From a checkpoint of a small transformer trained on Wikipedia.
Size: 24 layers, width 192, 6 heads of 32 (2 for keys and values), vocabulary 5192, 10.5M parameters.
Architecture: rotary positions, no biases in attention or MLP.
Training: a variant of Muon for these matrices, 492M tokens, 7506 steps.
Each number is 500 + 25 x the weight over its row's rms, rounded and kept within 0 to 999. Layers, rows and columns count from 0. Numbers have three digits each. The size before them is the row's rms in percent of the matrix's.

# layer 18 attention value, 64x192, rms 0.16, rows 50-63, columns 0-95
131:500537526531476480459513497520496486516475489462475483491515495513503544493439500538512468488491539501475507490538479486487509499526501490516539529509517473510494491458537471512513520443460477505489478504474453492502434450482528476474464531479487490527534523516467500493549513532460476510
125:530498454495507508488462468524496460513481539465518497522488498493524540507481529540493503521504457524472494483557489517526485505529519504527491489491558524535494487484451484491479437457504503512509484477507473494500497530513534520505527520480503485522442506497482508480446452505530475457
122:542481529519481510465544495513500529495491488474517505557477507498487513515525524468548531465504469453447471491505514488473505532501535501525503496526490490457513500431520499463543526496526479494510496481496512540507480547495526503522470468495538488468480481511529475493478483485546517491
123:564511484496547502551556487486476498531462469508501491523499501497540496475485522419466518496479504525476491520525518496518515484519528486504517479515477473511468484526497487480501508514485480527489485442477488489501533494489498505498510503493514486476472507501500549487515502514488479515
120:513504510508511469493480482468475546467462534529480460554479487475499455535449546473531477512511498501520507463483509489511478477543461466513546535573519488520488513474458515492508482508516511473494476511534533492527510464534524515491484506493490503527497473516483507522482508499496490475
130:540518462473489526475474505448503551475504500489514505509489453497435541486547503497500522499480413491464551531508517530478430538509497506460539472472493493521534519511507512543504520483450502497473500502504504518544479502493507510488530478500485496493519477520487496485475466496506486503
125:517478490515550503509533524512464494520453485506496543510486505490446508440526512540515506496530507485532509472502504538520501475545482504494524500470487503544497516495493522514496519507502458521533497484489485514457485518510463549503544494550505519527513516583493481488487492495521499489
119:540517510490454465530482493501495509512484477488458520530498466514465521466458485503499488524498491489506468486432506484483502482506509518472509463508458489501491531488552496540492511468483514498494478508464515483517536514496489536542518474503467495504464524491506505507483510496488495507
125:471544453449508495503527504495462507486479482522503480537490526490523507483499519503512483466498475502475512504482459466499512517496530486504502524532493573497559536532493528528502517466499485486487495510498500521507516497485464524525471452517570502526501533492452473497495495519511527523
126:476541508532492479482549497505502503488517482519519451488486476511492476507485469473492530433509480527508482474513465447525494515542499519484490487465531494489514530483503508484508462477479496501509498475532534525498518500512512463465513485475452528531523487506489488503529486466513486534
126:443494464477520503510525484488503507521497494467507512516485490488473484517481479487496503505486540492501444556421519475526469512501531454548498515483461534484561476454491441494476494457467520480455487502505485475511519484507507510533536490514463507491513526456550512517510490513502509510
119:486463495464461459494497518520469493532483511502492512472532506538480462490445508538492515485491471475497520523490517527478518531515509453516438492528529507476509537474525496509508569502536549496484492494538532489541511467505488501506501494466490524494505529549560484488520488503531493458
127:495534499510480472519460530450544465527550495526518504505514524452489483525469537524510518508501470525475553477511525476464496533495529504473519504528522486496550481501510482512535523504539473477476526504503503513487501533494508461494504534511467506489493463477533527499494522488473440512
122:479506541482417502514506471510483490517497499472489473512537519521478461523482561526486503552517494481494502499489485485520496490467469523486531517485535528535520485505523536520458520441488485503511539500490515486485473477489504497518481495476515471499446470480514488472507477502540511514
# layer 18 attention output (transposed), 192x192, rms 0.237, rows 114-127,146-159,178-191, columns 0-95
108:510516454459522478529458512469550489522527483496512492508509506525477501510484500537488503530469502537487496512518502497490520488529518519505484522491496486543443498505509507527454471521519472487431498464496493481521494487491494479514572488521469488506469521506482505530510490453474495527
093:485510477498476491507520528484504504462528464504445527502453546532474488480512514485517548518470558514491488503518472494487491507491483516460482463516502497476519524537541547498488525518532528501462492513461499481498529492527481497520519447474496488525554492484493522496521488525494543528
095:491542491474470503529539467538511489472488496494554486483503505476483433527433429463488505495545519523535467507465476499474505493536480518520476504497460511526541489482492464513476516494489505520459512494471486502522472457482520515513534551518471524504495477501520514528538528500468523486
107:487484495513514506498485514493499458477495502450513498510488466516505468503529457495530498492486507493478528482469530571499499497483482524450458513477540493495511518530507530514530455453492510527475485518510500478492473506455445482501480485482488463532476518496517437494495457528517451480
104:520498472480514479555476503450545494498516477493505511503464517516503476490497461510510544482488550480493509501535509493518499522495493517504479519491475480495522534552480504489491525506518520565512474454486506524486494530532496449534515473508481519477506494465488481484487501501520530561
107:502492492560523496472483462535452526487490518494518508485462483513526501434479476495509548489526520532536501530502492474476554493535516484516505531508510489461474467513490530485528505518500495515484509488515473496504492534542463512478443519482462488515481503486476488498522484479466530482
106:485463499495485499523484480463508511455529481521532492465515478448515491490504519461516467553492512507472476473524478508484477505509494477548490524505437498483467494507510521480498497461521509492526486522551486441524525507499500471514461520497499518498471471485499495506531474491494508495
104:453448521499497517537483505486460532504541532504529469485492506480495515475481499501471486474518502516490517509530519543539496490511512450507489531448506501502527524522503521485506544540529475461495500520506497519511501497465479494497440477514506533470474466493517541499563493471490462481
101:506503502492463499461450486477527501536526485518538495467524533482545483493497452504478523496478497454555509501531516457499493521533502518536518531510467496503478496566489500466480486533488509505545528522487507492529474496503487494520502520523511529522492464503503542507471490503498504477
114:492473520514497502504480464513490501518471503522511533502484463521532481475510503484531521528523495480493510450456509550504484510501455509543472519490526488520484496503498494496520547520481549503535479483535409462479522522513493485481514503487543517513485566509480511501437491514447512490
108:509502536485499514499424559472521504520497442496539508481513508537516470531493472521484511529501474464545512503520522504503494538485460499520482512515492531492492515487511515508468515502473468567532493484485481511489482484486508497529477513493504463503433474529501501489453498506496470489
101:490503529493535541473510461531488461491515540506488516552470457500503567537540488452490478495510517510527499489492502487520505502508487540495507527506467477529503506534465532478504533496473453542468507524470488487480525494538494481521484499493480522511508520479514491481531556517483495513
105:535494509511495494467468497498497525497461475459507452515495489490526534468536486546490480542490486430504486491490470503486504449515499462469501479520481496539451469545490486528472527485499510514475491511481495502504499494474501514484480457466488493522528509522523464511481525481534467470
103:456494519514545471482469478459504517530436461478514475535453476459516508463495435506538503500471493561465534540471508473503505534514530471510532526525485516452499481485459487488489459505494490483488486464483510518556482487503506481533483534532509490495521502482472489509517519526496523500
167:475503516503463491486532506527466503467509478493516502522473491493492493510486507462534490461501483438540505514499482470522491528514492490506496510485472540483531503475507475464539527468469567492539481527517524504489496495518490530509433529478511489509526458527513519520476534542516489477
156:534470503470511505477484503517517464538448518507551490501560463514538550519486515506462484517553445518502515502486497552494518504515464490511492554501485496554488498494493480472499482455508475497514510510525531530475526507459478530463504509505486523482493491519485466521479481501490462495
156:508513515509482502431470530450498536535498512507439492518503479482547528493542567528519477533471472496490514510502515517494520499475495484472527479449530479457487529556492535508540502477505505457503476486502538473483523519528499525497490461491521473468484518533501481482479497493530476510
153:501535485488498482467502475505506535522491545523462499514492506486497524505474519491467496507495471487526494494543484456522535540527543487565519448502476479507478513467485504463496517547525496482476507500461481522522507524538557462505516500495468536490519466500464541484494517488500503514
152:483490522520443487448517522539465483481492517482515486494522480472506485498531503480495488491510492507493480512482509536499487469513508473497507509498465516519448499473536518501508467496499489462477501546519491433530528479445531574485470510490492491511518500518497505534523501494481494445
167:544519536458461504528501502486522475516498468503485473489504494483472498580492485485483464536469497469438515493497522459504471505498489500512469463469501478531500547468499502522447492483495467466476495481502512540507476438471511509523530487534523536476512523517544479482501523509515468505
160:489512491506511490515518507502483462529533519500481504544482517536453504538479496511463522442537468498537482530484505494521528512499531554471495431514501489565504491538502471507540489515523516499495546485453504534486436482468496519498523448513497504513535535518505461495492533526510509509
151:554508485532495471456504544517535496497461497461500485511487493533489496506506513500516519541470535461505484499481481494476514490471478506471479481524505508484498499506517478509473491485485516528486501490479511464524518461531551502519539497467516503507533538504459480494474507511505515544
160:490517511518489508500510514503489491455503504463444495548500479552471550508515526510520491495521508518480494522474504566551499523454491485463474505470509512488500534455517467512510507443519504511491478469498486498452557491493505522531491462494491489466479492487497449486524516494451488508
161:523541488494541492525514549514510522513499489469497454498516525492487543476490505524485468501478500492498479527541505492508521515549547472466472500542506495479507511495516521506497469504509498493470536543483560532485496479514522538529488480512489495499524454496515473519552501483559478529
154:491490494498501474513557450509473487460505539484479503509484505491456543469507512500511487506474516539476486498503460489469459465519521495458527462490493488512537475528479482500513465500543523454464524488511509471474512516506497533488519474495495547492548522457511499532531511488499491497
152:520479510509485499533533558510513514496520461471523480479516533498522481449475475519480513500484461493467472491491479489478517486478501470514482491459518532501480470484543510495510521510526551477529523491552522511502485518463513533491503497507527463536466478537532524500495453493528510494
160:492521499508508506505493510515480461488516519539487551519511520492499462529467540454499511473509523538484493499514541517526515514528504544488509534489533498475548485502487523518500499513502458499476499485526485486505504490542496471474507551524474498468500496479484507480534482537507551508
158:492517475492439475492498503514515495481576518517502529471578508553496460487487548471484520459485521443505462480495507493487486504467484517518513463465523493548468550510537514532542530482504531518477496554495493489460498510513483499488509483470473497492483472498507503491495510484482507511
074:501496509516529549528464489476555515487492528507482504463535491484528530447525490490475508504523528516519488493513538548487498488439529528450492474497511503469488489536484494533495491484510467502515510514499487502494526539443506485508557486503497573499478493498507498447516465493496510490
082:508449507500499501560535483484480535508549530484477472473456506455447466466519473509549511491471544488509469493530549494513479510489554487552489502459509486444492507506476511519535521517445488505539487512508474485536506507495510520502515523482534508491494491477509515475486497482491505507
087:539452480479568522555471469502514439501498490487517538477499527531496507511473453539483494476477501499536495526497526489487484492494517510510493491500478551515487452446498515502502526516504506535523549535529454488498463539490505446488551495495496545538526498445525474484465497507478512538
085:494514541523496533514471491522469470517513459566515526474524488525523495512520509476539547496497516495479496515509518485491480471486443520506537531487476519492528482520488470526517496528498468499569525514540543480483503456482506552514480531530507465502479523489491500515516527479533529476
071:489531496494539535537490489496503491501493506476483531522499545499527565523480508502503504499457471478508510509500479496513469527489506510483489472473540520492508469447508483472557532506492476529519478491479470542502455493554459467518507482503531506521465491479480502456450500489500472504
084:462512487504529502455486521486466555488529531508513540531527522519491509492504502514516551509538510527550497477514494525494457491488485486428524526511465528496493470560517510490562486486535491517472514524496485491486529568483512495487510534517506470482475482473472488487477517523490521468
086:547515509476503572479508505534513504484443482522503506485510531501508497497514480526556520550519489475517493526506488558479495486511478474497488508487539549469523511450495547518459525495458479518486498510507519464477533505512509496512519525497483510512445503466507541529482546462489518488
074:503491495518520514515531480503505507505513496533466534491558508458528480539560508525475482514524486523476517501493504503520461463530501516522487498484530503500495481506489561518538472514508482508579487502525501519463482539455502513514495499480493473503502501479516527539502461529510494438
079:507440504494499500541534469495500496528483560509532505460514507456483476494527541502493452532466490507505484485536483475454512476546526484497501461497477469510513470529520541521515475519480456459490484509518493502506466533518506476479500533469502506498542499509489492536490494503550488511
079:482519483507449509445508507476510454498497503481518504465489511486468476545500518495467525478433503553534526486477501488471512485434488501481494472479482521559471474492481483499485536521507474499506462470530460535522515514481512475502495504503480485492515465519524517480469503539478477445
098:500512494553489538494484493517488504520513481518506488508516471494515493481486510488519489495530521503464536489504494494512552508532493484490506546488494442503467534513523523484496494513464515506484446552473523533510495478467441471498463516502510501481503515519489497490519515496505508494
072:460538509509488484494486479448483540492488530561492501471476501473482488519542484514519507503486487497502518491547519509485465538514489516496498502537491502511503506540467465517514469489480485473497484521501474508502482461515458477518521533464478522420535490472446474511480501511505526459
079:458491544488508510501524489487542553517461460453504492426498492493517524496554494519481540491532477513489517532505469493494507524496526487512463474514492511506485539492541505479526480468480526512461471552491506482482517484463488491524513493482502512509447468516514504528466483483480476520
077:530481498492507517530518510542495495523479505510482515500491520484487528551499523551473442515501494501527478511498486521508502477511490490482441558488499514511546472508489494493477508509449420514496498469541493485519515527525522540488500495456526530510533501445523493491496457504525468463
# layer 18 MLP gate, 512x192, rms 0.109, rows 0-29, columns 0-95
099:482500479498471489509496523584493520480520475506494503530501510494488470488513489519483526452474463502492517540512488507474472526485502503477522533489548512456516522476520498514494500501487504521544491481490550494520483466485495482545505459538489531505485509518522479530541472525498556446
097:475472497477480449487460502502518450506445518514501508499535498471494456494509542513474523524505480487513449501512507494553478479511471481508477494474493502495489515500489529511537486519479476522528527502506511497457485482508482527504418518470548526528461495539495517501501529506549492507
104:537511494518538515501477462524492492475480521538482478486465522454479515433448526518433557522528502508507505506514498486527541469501499472494541526517536491477447527535533509523500507491506502514537463468482480511486468495452488495498489460513509488467508500500543473519485497474455542487
101:486499461501488500452497520462525496515510444506480527493497491518490539520526517528494484506460514519508476525509520505510484509507515504478488526521537479496498511491536461528515545494521534519514475499512520488514502484511487488527499484545480514510529471444504495491472498546509514488
106:508515510492451479512483516509476446510500497500498501513506496497531480490508515509499489467469473541486508491516514486508543495440493527506462544509472505443496469535512495513532508487571504488493475548448475490527481475493470518488461566493518471494505474546486537500486461522511533484
104:513501498478485495549511500556536521506516467509502482541466500530516495505509484529492493491488531525512498466519497482510564494446517533481515515494498466501480516496494455477479511551513518534503492488467480489516494497529473508546513518502480515490492509479510487550509513480502525471
108:479499512467525515469496484499494521507499482533473473488472482446510481560445524486471486477439524490510558508512508535507463453532468451468490507489502524505514464478499477499493469479487467500527455493471489484461496526530481507487502479552519471508507489508518487537496517523488473504
101:495455513515466541501470523480523488484480469508524539483511506504489479556462529525492495525506519474519473514481500484527517500519481473513495509463490536496477514467509514442508452438522502479474532480487543518523554512532467529511522511520455500486481521520493516473482531519529469494
107:507577476472523545498489499483464544529467468508503537478482477499494510497475513523506524505490498514488488456506538537493454503504462447489489477439480461489485465487508494512488471488474508503494502500489498507468543515465474519461494520510451513492494524505457465517535500471505502509
101:487495496533476491513485511497498495517447522501499503529528561507540506533486506482494505459498476491474521516492558481475504519510478509501517488465502509489490480472546493481493497496536517508515520483482527525484530550527486523517509481499506471560489491525486503532474542497525501480
094:538513508533477532525544490467510497511448496513479564536514467538467508511487482490501474499491494457523510552495506509477536486526484504514486505534524480494481495509553482475441525473513488561511507499493500546521491486526497514524552497525496527491536514550509500532484465490537495498
101:534499489478499506531525513469508463468518510497509494501503487466503494517484488458465497505477529481505444512540448509502532506483492532504493476474532523514493512507546438497501502515508470520474544471517497545506504498538492523490527575539495519486515473491490479534453516459517487494
093:501511520472500471522496512501515478514548510495537521497538496528513515474498498539518459492501506472488498493483483493552523495526496542499568493522484491485504504484486503473547561488512460517500479531488551503496516514517504496475488535486485496462554447559517501499465503507480528497
105:529521519529474537518499532485520503490532516499495538515499534475499572511487459478504513453505473518479499513478525498429459527529493512493529497445472495464456544501505456533498470530507487527491509539493491465509530476495495513506533532509494511481482510501495522453451489520500494500
096:505550487471489487482459494497494482528467531480470520521532474529498564453490492495507498555486523518500492498495502465521546521510463467517434493488499499531481488472500495520482507533493570493423484540507486538508505460463446515480512476483488486498517494476503491458526504486522477523
101:529471503525537531486463461504495498503454471478525488519491481493518473526522515528462506444490524507517468506520517490483552507537568537471509515518493495481550511494505488529506515516472496511502529466493455521489513494487499510522506484513484534465476469506484477503518482479544515516
068:513470479471505499535500498499520510498536536527527477479474493473520482501490474488482472483503451497490491517531496544492454487541495522487504532486502464494490468534468506505454493500453526481568507489487492516522500503504506490490477503508509503526551535484538527462475489476542488479
108:502509514483475516500478498473481503510502494507513523485514486555473524553495527472509514503533525508537435489504478479495503510493521533499532524481525496486522512508563547504503500516532484481498543477537529486483516537522554491478522482520537483482490477527475477497550522461484510511
100:521489519510470519497456494537455520504553504500463501532524485508463506497503523466509521472445484507510482505518504502489482475499505515483487523504537492456467516518481525486499475516488507478500530519517462512551540562492496495500508554463505496464476520529511506455448497485468477531
104:533458487512494492465468539527504485496468484530510470505501501456494516509517468516519530478511490456535459509489525454526502525505531496536475486521506500430516474525538519494532465449508488488505484532477505510480512473502460487534498503498508449487519512534500508495489502514504493505
104:498532528495525523486509480499514462513481460492455472522503484510486497517536542510460491500500544483593505512537542474504489482477519519491489511485459514529503474483513503487479476449506507516520510517513464469469503513505501486482510552545512535490476496487497481513484492498495534515
103:495483504469537530512474495445495504528509504474529483505513487482538526558484502470472516480521480478503512490470479527470494495511502545458512537496495522475522532522531477501547470472519477517491500510528506496492526458501500495500498502486499515466467525504477458517517542481534514473
102:467510498440481507487482503526523529532482505500548480505448496440495495550486496496487522514536570497482504509532487513471497524489471507551499502485495534536533497501483544530518498509512503548468469516506505478493498502543493514489568506512524511517503492501460510524505535480509501544
103:471513456500478508481445500521545528471538521533518526509528508493546547483486498477497489472464451475505532535501499558518479494486463498506486521513516494546513512497530484493545485510511508494534490476506466504515489471465481506502468544507560500488499484471494463499487511519500507501
098:425499478475490507492519520524493442535488533463476490526505489505450491513484476474512478558508481500481495510532536491477480525523529480455489481509491483478508532472548478474489514482451459517505472454479457455476504472489481474490532520470497522518467483529513509527476501457463513481
089:524485498475483478491466456461511506484538511441503479488489522501511503514509479469515498491489496490502514477494502529445516507513502520553498529505532536490460485511500509502452491497515459490529474542520507527528489530484462516444472445504504498550503515480466483510500508537479504468
098:463496512551463518518491513479494532517501484474523513494482484480501502470536519526476522558504509480523475505472488497471529530503513502501457453460512535496506523496525514521537504504532460479505477466507506477494507503506470475481539495512504493490502539521497516503467479470450497569
104:473512451471534525487528489492517466462545489453515536476506511470467534507481501497498466521467529470478501505506465491536523472458528482460492525525495470471522509473492486511511506500490511496486512493517487497470475507478545567514519515483477523511485512538554558515459517500516535508
096:507530527474533471498484444515480528552505535537495457452504451500504460522481431552476497476506522518496481576479472480544504504499541483492563531511512523506519516510514491528505486489467481477536525509501486543503512533452537557486518504516474480508483477503510464537475515556470511511
104:476519498510482511524491452473500477522492472538469492535494501537504481494432486539542485537512484513480533515497533492504487532503519498515511500493496560507514504468495495482497507496479488483498523507486524463486512516498507492467457485513488469512476497437476479492478490526546442516
# layer 18 MLP up, 512x192, rms 0.114, rows 0-29, columns 0-95
099:522517517483549494520544510524505503518524541512488521471509486512491518503479483538561491536454527515529489521493494512463522491462506527499519463499467515454506472530512491538520527542530454455524490502534478469497488501511538496519497497503536498538487457505461470492476497503492482555
099:541455523497550494460480483518530482513477491490504496500489536451476435566464488527506496536443459535494495500484486490493478504476509463494500509489470520484470496485473526486553521513495533501530513518532517519460494486416495529461485508514521477499478468495508501474516477522497459508
101:513477492463488538517492505478474487518499540453466498512492451477500496472462541506489498492475521534496440556488488534524531443516486516558481499518482508476486519506518514535514558542505499491534498508572510463485536535501538490491505463477514528484486532533499529481522520508496449502
092:534510483497513500500503464548493517459519507484487536517493503483467489495471489549464487535489512537479441444468468466498493469524458509513509508507500513498509515478510517451454457504482510512536508504445499498504488527494501511488513518475504484511495527519517533460497501468511471428
104:472520501470532485502498476468495560463489482507447531450492490470492575500504482540480530514491500480487450526499470499489534474494522530509512497516509486483495476481471506480506545498469522481494529503488506540509515516470518518481494477499469541526515523508520514495519532508544514513
104:508496522493464499533514493535495513517512472523518487541522517484508490495449495521488528528552538535504539501539480473556511522479493512478468452532495473465501500528501478473483519525523514505487466500525484495499504506484534484490491493519482469486465516517480456496506512474468491474
108:523495490480495529506473490483490553526489530479478519475508466491488520483500504523500503484472485496518500499523471491436508525540533501525448456495526495449528487497539469492509516477497526509525514506497518506469544507501500491495543514515502503506510528509482443526442532503560448541
098:479445520516489511510506519467452477521522508489477485489540469495461498487511526531516496446490474493492509504465508482475459553497514515495517507510473505557494471493500455477536481483474497492493441496475490505494499547510469514496510520544469481506487511466523461504503531509490513482
107:482523480506484463527524499508527465492499519539458493524473521489525484522480491460510468490500473486451550457534500507509447532482488506526480487486571474504474461506488507454510499505495459496504523531498483487522523517502486536494464515514480533547478501516466469500489508561499538485
107:480500522503502513523508477521525485472529507531569497492482486490515503514532500533507504463516492484508517468497494481481547508474530492496533475511503512548468478499548495459508521493491491482471549510533488425491547491522498481518490477509490516472501461487508506518490506506515547507
098:496537495516523495480494496479498447540480495501474463468501516527482533500524488518494486492485461497486457502496509501569488487519491513502527531477507478543493472485533523515489441499532520507520529454456503491468505495521531502459499491533491521469451498545474517513525530460496493527
106:495496526480517508517483498492534479541477483547540472488516456500454498528474532482513461511485543491512470507450498512492495498517464496466475529487470497485493452545567521512497498535492506460539506507493513490522491491528536479456509537522544495483532486531481473509519516488489481538
095:451521521508486532552534496517456455533479504512467486471479461493513495484522487530551488481496519499476558510498535538511528494504484464508492511503504496512517485507516485461489483479482476470513477538511496475494499495475549526479536530508509492493516514512526495461466517516483521511
105:497498491533477517568521503516496534514514512493508491476496525520445486469489507534456525495500499527532492519511492506558517476516474518467470541490491495492459497509508464488493497474505512512477498514485532492493499575471510493535518532516517495476509560509479509535473553515464472513
088:502490498520491479499470498456500516520496530468491505509501497529470480499479447512546519496530511553504523515513489494445466511498543525502480504477575451512489544505522567487515498505542473477486520439523518478460492477500515509485479521504514485461450493523466481489459536496507500505
099:508484499493486448498492492520488529534475510530497495554493499539492528519515539463545579526542503583504495521486460515480487510530515470509538549493504481469505522473494500526502525541527507476473496470469479487520488480513471512519545553512523466535489479523530507516533514518532503535
094:524525531455517516489522480489485487505526487494499507523485503459548485470475520529469549502521518509557490503499510517540456492521536490504499532497529514506488499478537520502467509517452510531561480476504511496496441457447481489512485483502487511509495480502491505475475512536419453481
104:507512510481438520495475495497501484502488504517522537477521478532480478498539524468495500450508451532558481496510501496513506490490484459484525526483519498478546538498492520525472489513512487473474487510489551479509495494486506445522465467521503471538514500514460492490511508502539526484
104:518524481495497463484509494481473523499508492502531531477519490441496530502469483487506493543442499521439458524522559513511533479461527516511524513551502509501495506529514527510509492464487461494465495481499500529496469472538541492528440474471542470528519481503536488512556518518512470508
103:484525506481490472460523525492494483501510526503493487505543516488476489510527478507527486483550489483529486492516489519499484491518467497482551501512507492481545503468471495539481520483522478552483475512518506486484539506492526522503529511491464502463506542475474506489524495435526451543
104:494475480530504467534530485462498524516525519476456513508499500467518454526500484476497488492487495507521484487513462504499531525566472508477549508509531536487515528490477480484546501500504510498524502485498486496544542479478483513442461509484508486541504518489497499462466534502507477459
105:487504446491529454520494429495524501527470501496505497521502523473509521493516492522451527522478490507548491493492478515536543485525520514468511482463475523498497507474511455560510501525492499517510537489540479507514509494496503509457491463495511520491497510479515567490543529488535488542
103:491523499475487521473519494509456485486463474477499467468483510544467528518540484455455528530505477522510510514466504549539490506528488545568480520465503469518528507530499524517486521508458537528451455513470522535512516468482524490491484508534502455471498460474499491505515492485469542511
093:501515502507528553517476513520516521499545529508519498482432501515517489475494452508493490505484500503448523492512492515515514495509477518494515549509528461505568499450518475504502479507477517515513507465533527488503502531490528505551469488506501493510489531520488474469498492507499508485
096:491544502503465496474510453509494514495479482504507487545504488490508495482504522486520482507455501533503527497568501515528508536459480505446459498498528494507531539527563493489474541478538509498497468424487468489464497516504489501521497519472502478458512513550497504479537520512515480455
078:519517504497491473501501482482500466526542489508509463445504495475513559519474507479536475516480526541484509518493498494519523461519557510497548425487472486555494497516504545491536471494498512521436475519461496478438511477447465498508509471515497526483473520488489517505510522481489531539
098:479504518524503485520484509480499489498528476489539475492531524465543516474508496497504518513537504508493499439475506502510515475495495494500496511481523505443494491526464489487500459461486468514462466495477523452506528493504516471472479511484462539490535454502500530476505481502460500462
109:480458493490535479509487460487518496470519481486500481514497481527497506534513514504495473500484468468508512483487514468484499505480506501503488476559488524534512446499481517512526570515477472489489492556501513525524527540520504477517459537498520490432509509501423456499477460529515531475
095:503529516563500531492503510482467508469502496505536532481491522522472510461528518510494546526503476499502560490455473499452476474502529532510497520509506511514495509496496510499470491526523509466541507558511504503510489481497532484502477513519534531490492525481471526498497521468541474480
103:507523489493500517480521446519505498510495487501520505488524512513481485484492498502448498532498537500511529474547529530513517506466502503535499514517497482459498483526479497503476498517546485516510495477477501440479480505467526512480470572465533486526486479479524512549558478473471493495
# layer 18 MLP down (transposed), 512x192, rms 0.163, rows 0-28, columns 0-95
098:467510500517506487519496462503463517540521519516483449527506492477502510507500466466465515513494555495471477537485490465503485462491547495519518483526463518534503498477461462453482485547515550437461464527467547520453556512485517470488492506472496483488532503525507509471537528454546494497
095:471502478501486431526483547486503467493524517548512476493513496514530503425509550544460512483519514491476489523519506528447486507516510538490479479470505504536475536485502490541515503481478472474503506507533488490496487496543512469512469529495530483508467525512484514533524489460547511545
103:490527501498473474520540494468560493527542512516505506473489510514549526525501442516503476495443507544503494496460493500482526469472524537464487502488490548551510513493443509480510496494487513488464498536498527492500473464537517478538526500522516499506489451507527497527550483437485473508
100:492487495535478467476493519532470518484479530489528535488466499479530504510546519532514499489519524490535524505507540526516515506459486507483533481488474512502513523514505538498478482483495504490540483520493497496485536504522501559541503479499478512497427501496494509554527472486461461486
094:495493525507481483490469467481470482499498550457476464527515497495519505498484493494493528479508530502501507489489519495524498425496473472473469495500520545467478519499480478508458477481463498493497522494504506515471524491505474520513505436452454527460489479511497511489513474488494504459
102:489536509480559497521477494524516521508518484485542470432507502485529524495510530511514523518501514479506518501451523487487503499523491523479513508493502479510513492472502522505478513462543472488493523511485550468500521502536530483452474492506505501484462520497505447520491510454505481508
098:492502467501530485446483480492474508480527460477531520464479525517496491444519500478495526481475513529497495499496496473498502516488509540548508519499531503505494521515528518487504514571455507503509535502516508500491506529516507476531492506485520513497526505517514478522537484512513526500
095:524493496507508522518497517558549473490535511494533483488485502489485494510484503536473484446509543501513533519462490478529475518464523478527514507508501496525490494474512480495524543499465519474426479498519508489512460493524506519535528516481490478539499504488500466485508503507461523490
106:492495487507466478495516522453512535507538533481472520507500483469518472523502523477473482511511475457474480457471474521497491496436479531499495507524520514493522493503496485503542492463474491527509480532477501476486513507477473474503505515518482494465515491501481529517507477495506551504
097:501522502509463496486480516471481562527473504490543498517527478520532522509508509487506472483456528486485496510496552478514463516497504484499515475472505481458475470508423539526496482482510548481541516470511555515545504519466496517517516502488484515500485470520481451511526533487508494501
099:489481503497472491524464530479477526482490536478507533576461500519518506473470541479493512476507544461482478491513519471440511508466491488481477523463522500484471529486499496499483509523449483520472469536463541497501484496512515526541536466523485523504542479529504533492503485528532512510
104:439532487465527494512509471476478471472490520484536497507516473492483543549508468507489463494503499502504501472496486473505547497506486509493482519487532505523474460466511483504489502518458541507552504505520507519554528492503468457456519529508493478473499489481454501508496527502491497507
097:512497523447532504478470471466523495512522507517545494532463505503503524500487496515519515489530530514548502534478508510567533478519513508474528559507460483483502508496514506494500491517487487509431452502484512478475509490482444533484498512522510492473487505512486514514479509505462484471
102:521485483449483526522501512527544513472463507476500480484484501537507507502547501484506505509455551516516516538508484474507520459495513488433506496489534503511507504489475474507521498458572494503552468489502447524473528516507509477492474496487480558523534529523555513517502519498476460545
115:527519476528536511515442520466510489504516518470511501515551506535509520501465458504513483528476518461509511497496518503483510533525480456472465542460543513478497514484512494493484510522450523495426513491497472522483514440484445506488494496511533492495543488518506479451489529516529468492
101:467509520476507495473488501490564535512519483503525513483494471492482413440474500556490483535516514485472502498470496527452528524477561489487526502466479485492513469460509452490497483502507504521554483473499495504514496465504497522506541503533590487486514529505454486516521509472514467483
116:479469456518506482501504521479519511509464538518523469503518515534507518505488523488537477483487499471471522492523498491448526513530479509475489477499467506522540483522454466489521491482539537487415507512494461496523549528523539525489490495494520512512518511501503509511518488484567518492
101:492478537484515521525484472478503536472516514531464529486480534494493499491519522474488497477500465490521528501506512479550513484479510521493501502487517505477523526493533489481451540491519464510551477508527531470547513512509482471509482501517485458523518522507508528512483539488503487512
100:484482490516515516484489438503520500479508476464529522496517474497508476508485495548521546511516481484523491531487511497480509475430502487519512511464549462520481470508510507555529542501495488538523501452520443496481502487536474550477499537497521522482512497493486518517475512522507517482
098:517512486473491520507475555496525465513536518532511499527480474443494502472525453521506498521477521503503541537465503498494520546506474485533501519487478476486483486477515528529464543505483521464497500560500451486474467470483491497497498514504497513576548457480516456499512489479524460502
099:489462489467478515514512504487520499518489479499477456532504476517487501511504489498505509530528475476441524462480497493422492444551520501498540479490498557541503526505480438478523522490506474501449504510528477560507504515472484505488463483518492480493508507503503478526477523522527487498
098:532558450498469548519488453582501476511488498487510527535506522521498491517493497509484489513444482510509489480495478522504504525514530454496515481464514466498528487495505444464485506461519503479484497520469477512497520525502486517477503491524482504495458473458522489501495501509520533546
097:507498493515479494472504510515525455518525464469460490512513503576521509508515485455529473472548457518515491457504477506552517487524506510503521490476500476482505526480519460520455505498479506523469487487497465527515484493487511491510495515527519467518458485443499482468475490519457532568
094:521486532473546526471500489487498509511512538507533506441510492521540470478520508486458505483507486501509470476481457492523522469502485533484466515517488481516524530466490517481478508555535486496492480491504532543509495538512480460485483508473531465521501516527519488497506495519471464500
094:482480450503489521491549525501498544512543484491487492526508528495473471535484493500508493495474483455486472519534518511500521503463507532533522499495490451519541488505507481481445515500453489489539501500507513492508548472475502512474517512463564494497490458508529492472477514493498484489
116:496483505501494481511487493468532509485494484432516529511493506538483502471506497489499529482495482472508513478497471542465537498505496481546471532502529562458460500524495487515447480514503488465534480510536508534524499516511468503455485491508495484511484485508510484544494510535506488446
099:523538468492488500507490528467475490442539498485498459537517534481456487533491513513446489499488427502493482491519506500506485502514457480495523488499485493510505504519525496485497554471521485507539479470521498462478455528500506525523481481533499470523492524475506496509520526509489529502
102:496474467513499509551467542449503501471496487465453524520522513493493530529460511516463500493477454473519500457474535476450506485534508496511499496515514482454500491490504457518519488505488529488483467540508500492509522511465510517459478490514505472494483476520491494496473508490550475493
096:479451489447433486493503446514514513487473520561484483519547518522555520515497464480523478511484486529509431526527450497506517528526472511487543465522473484515512471522511525519486527451509493548507536461533492500455525490515481472491511493512492479472520444525491527514501502504502476495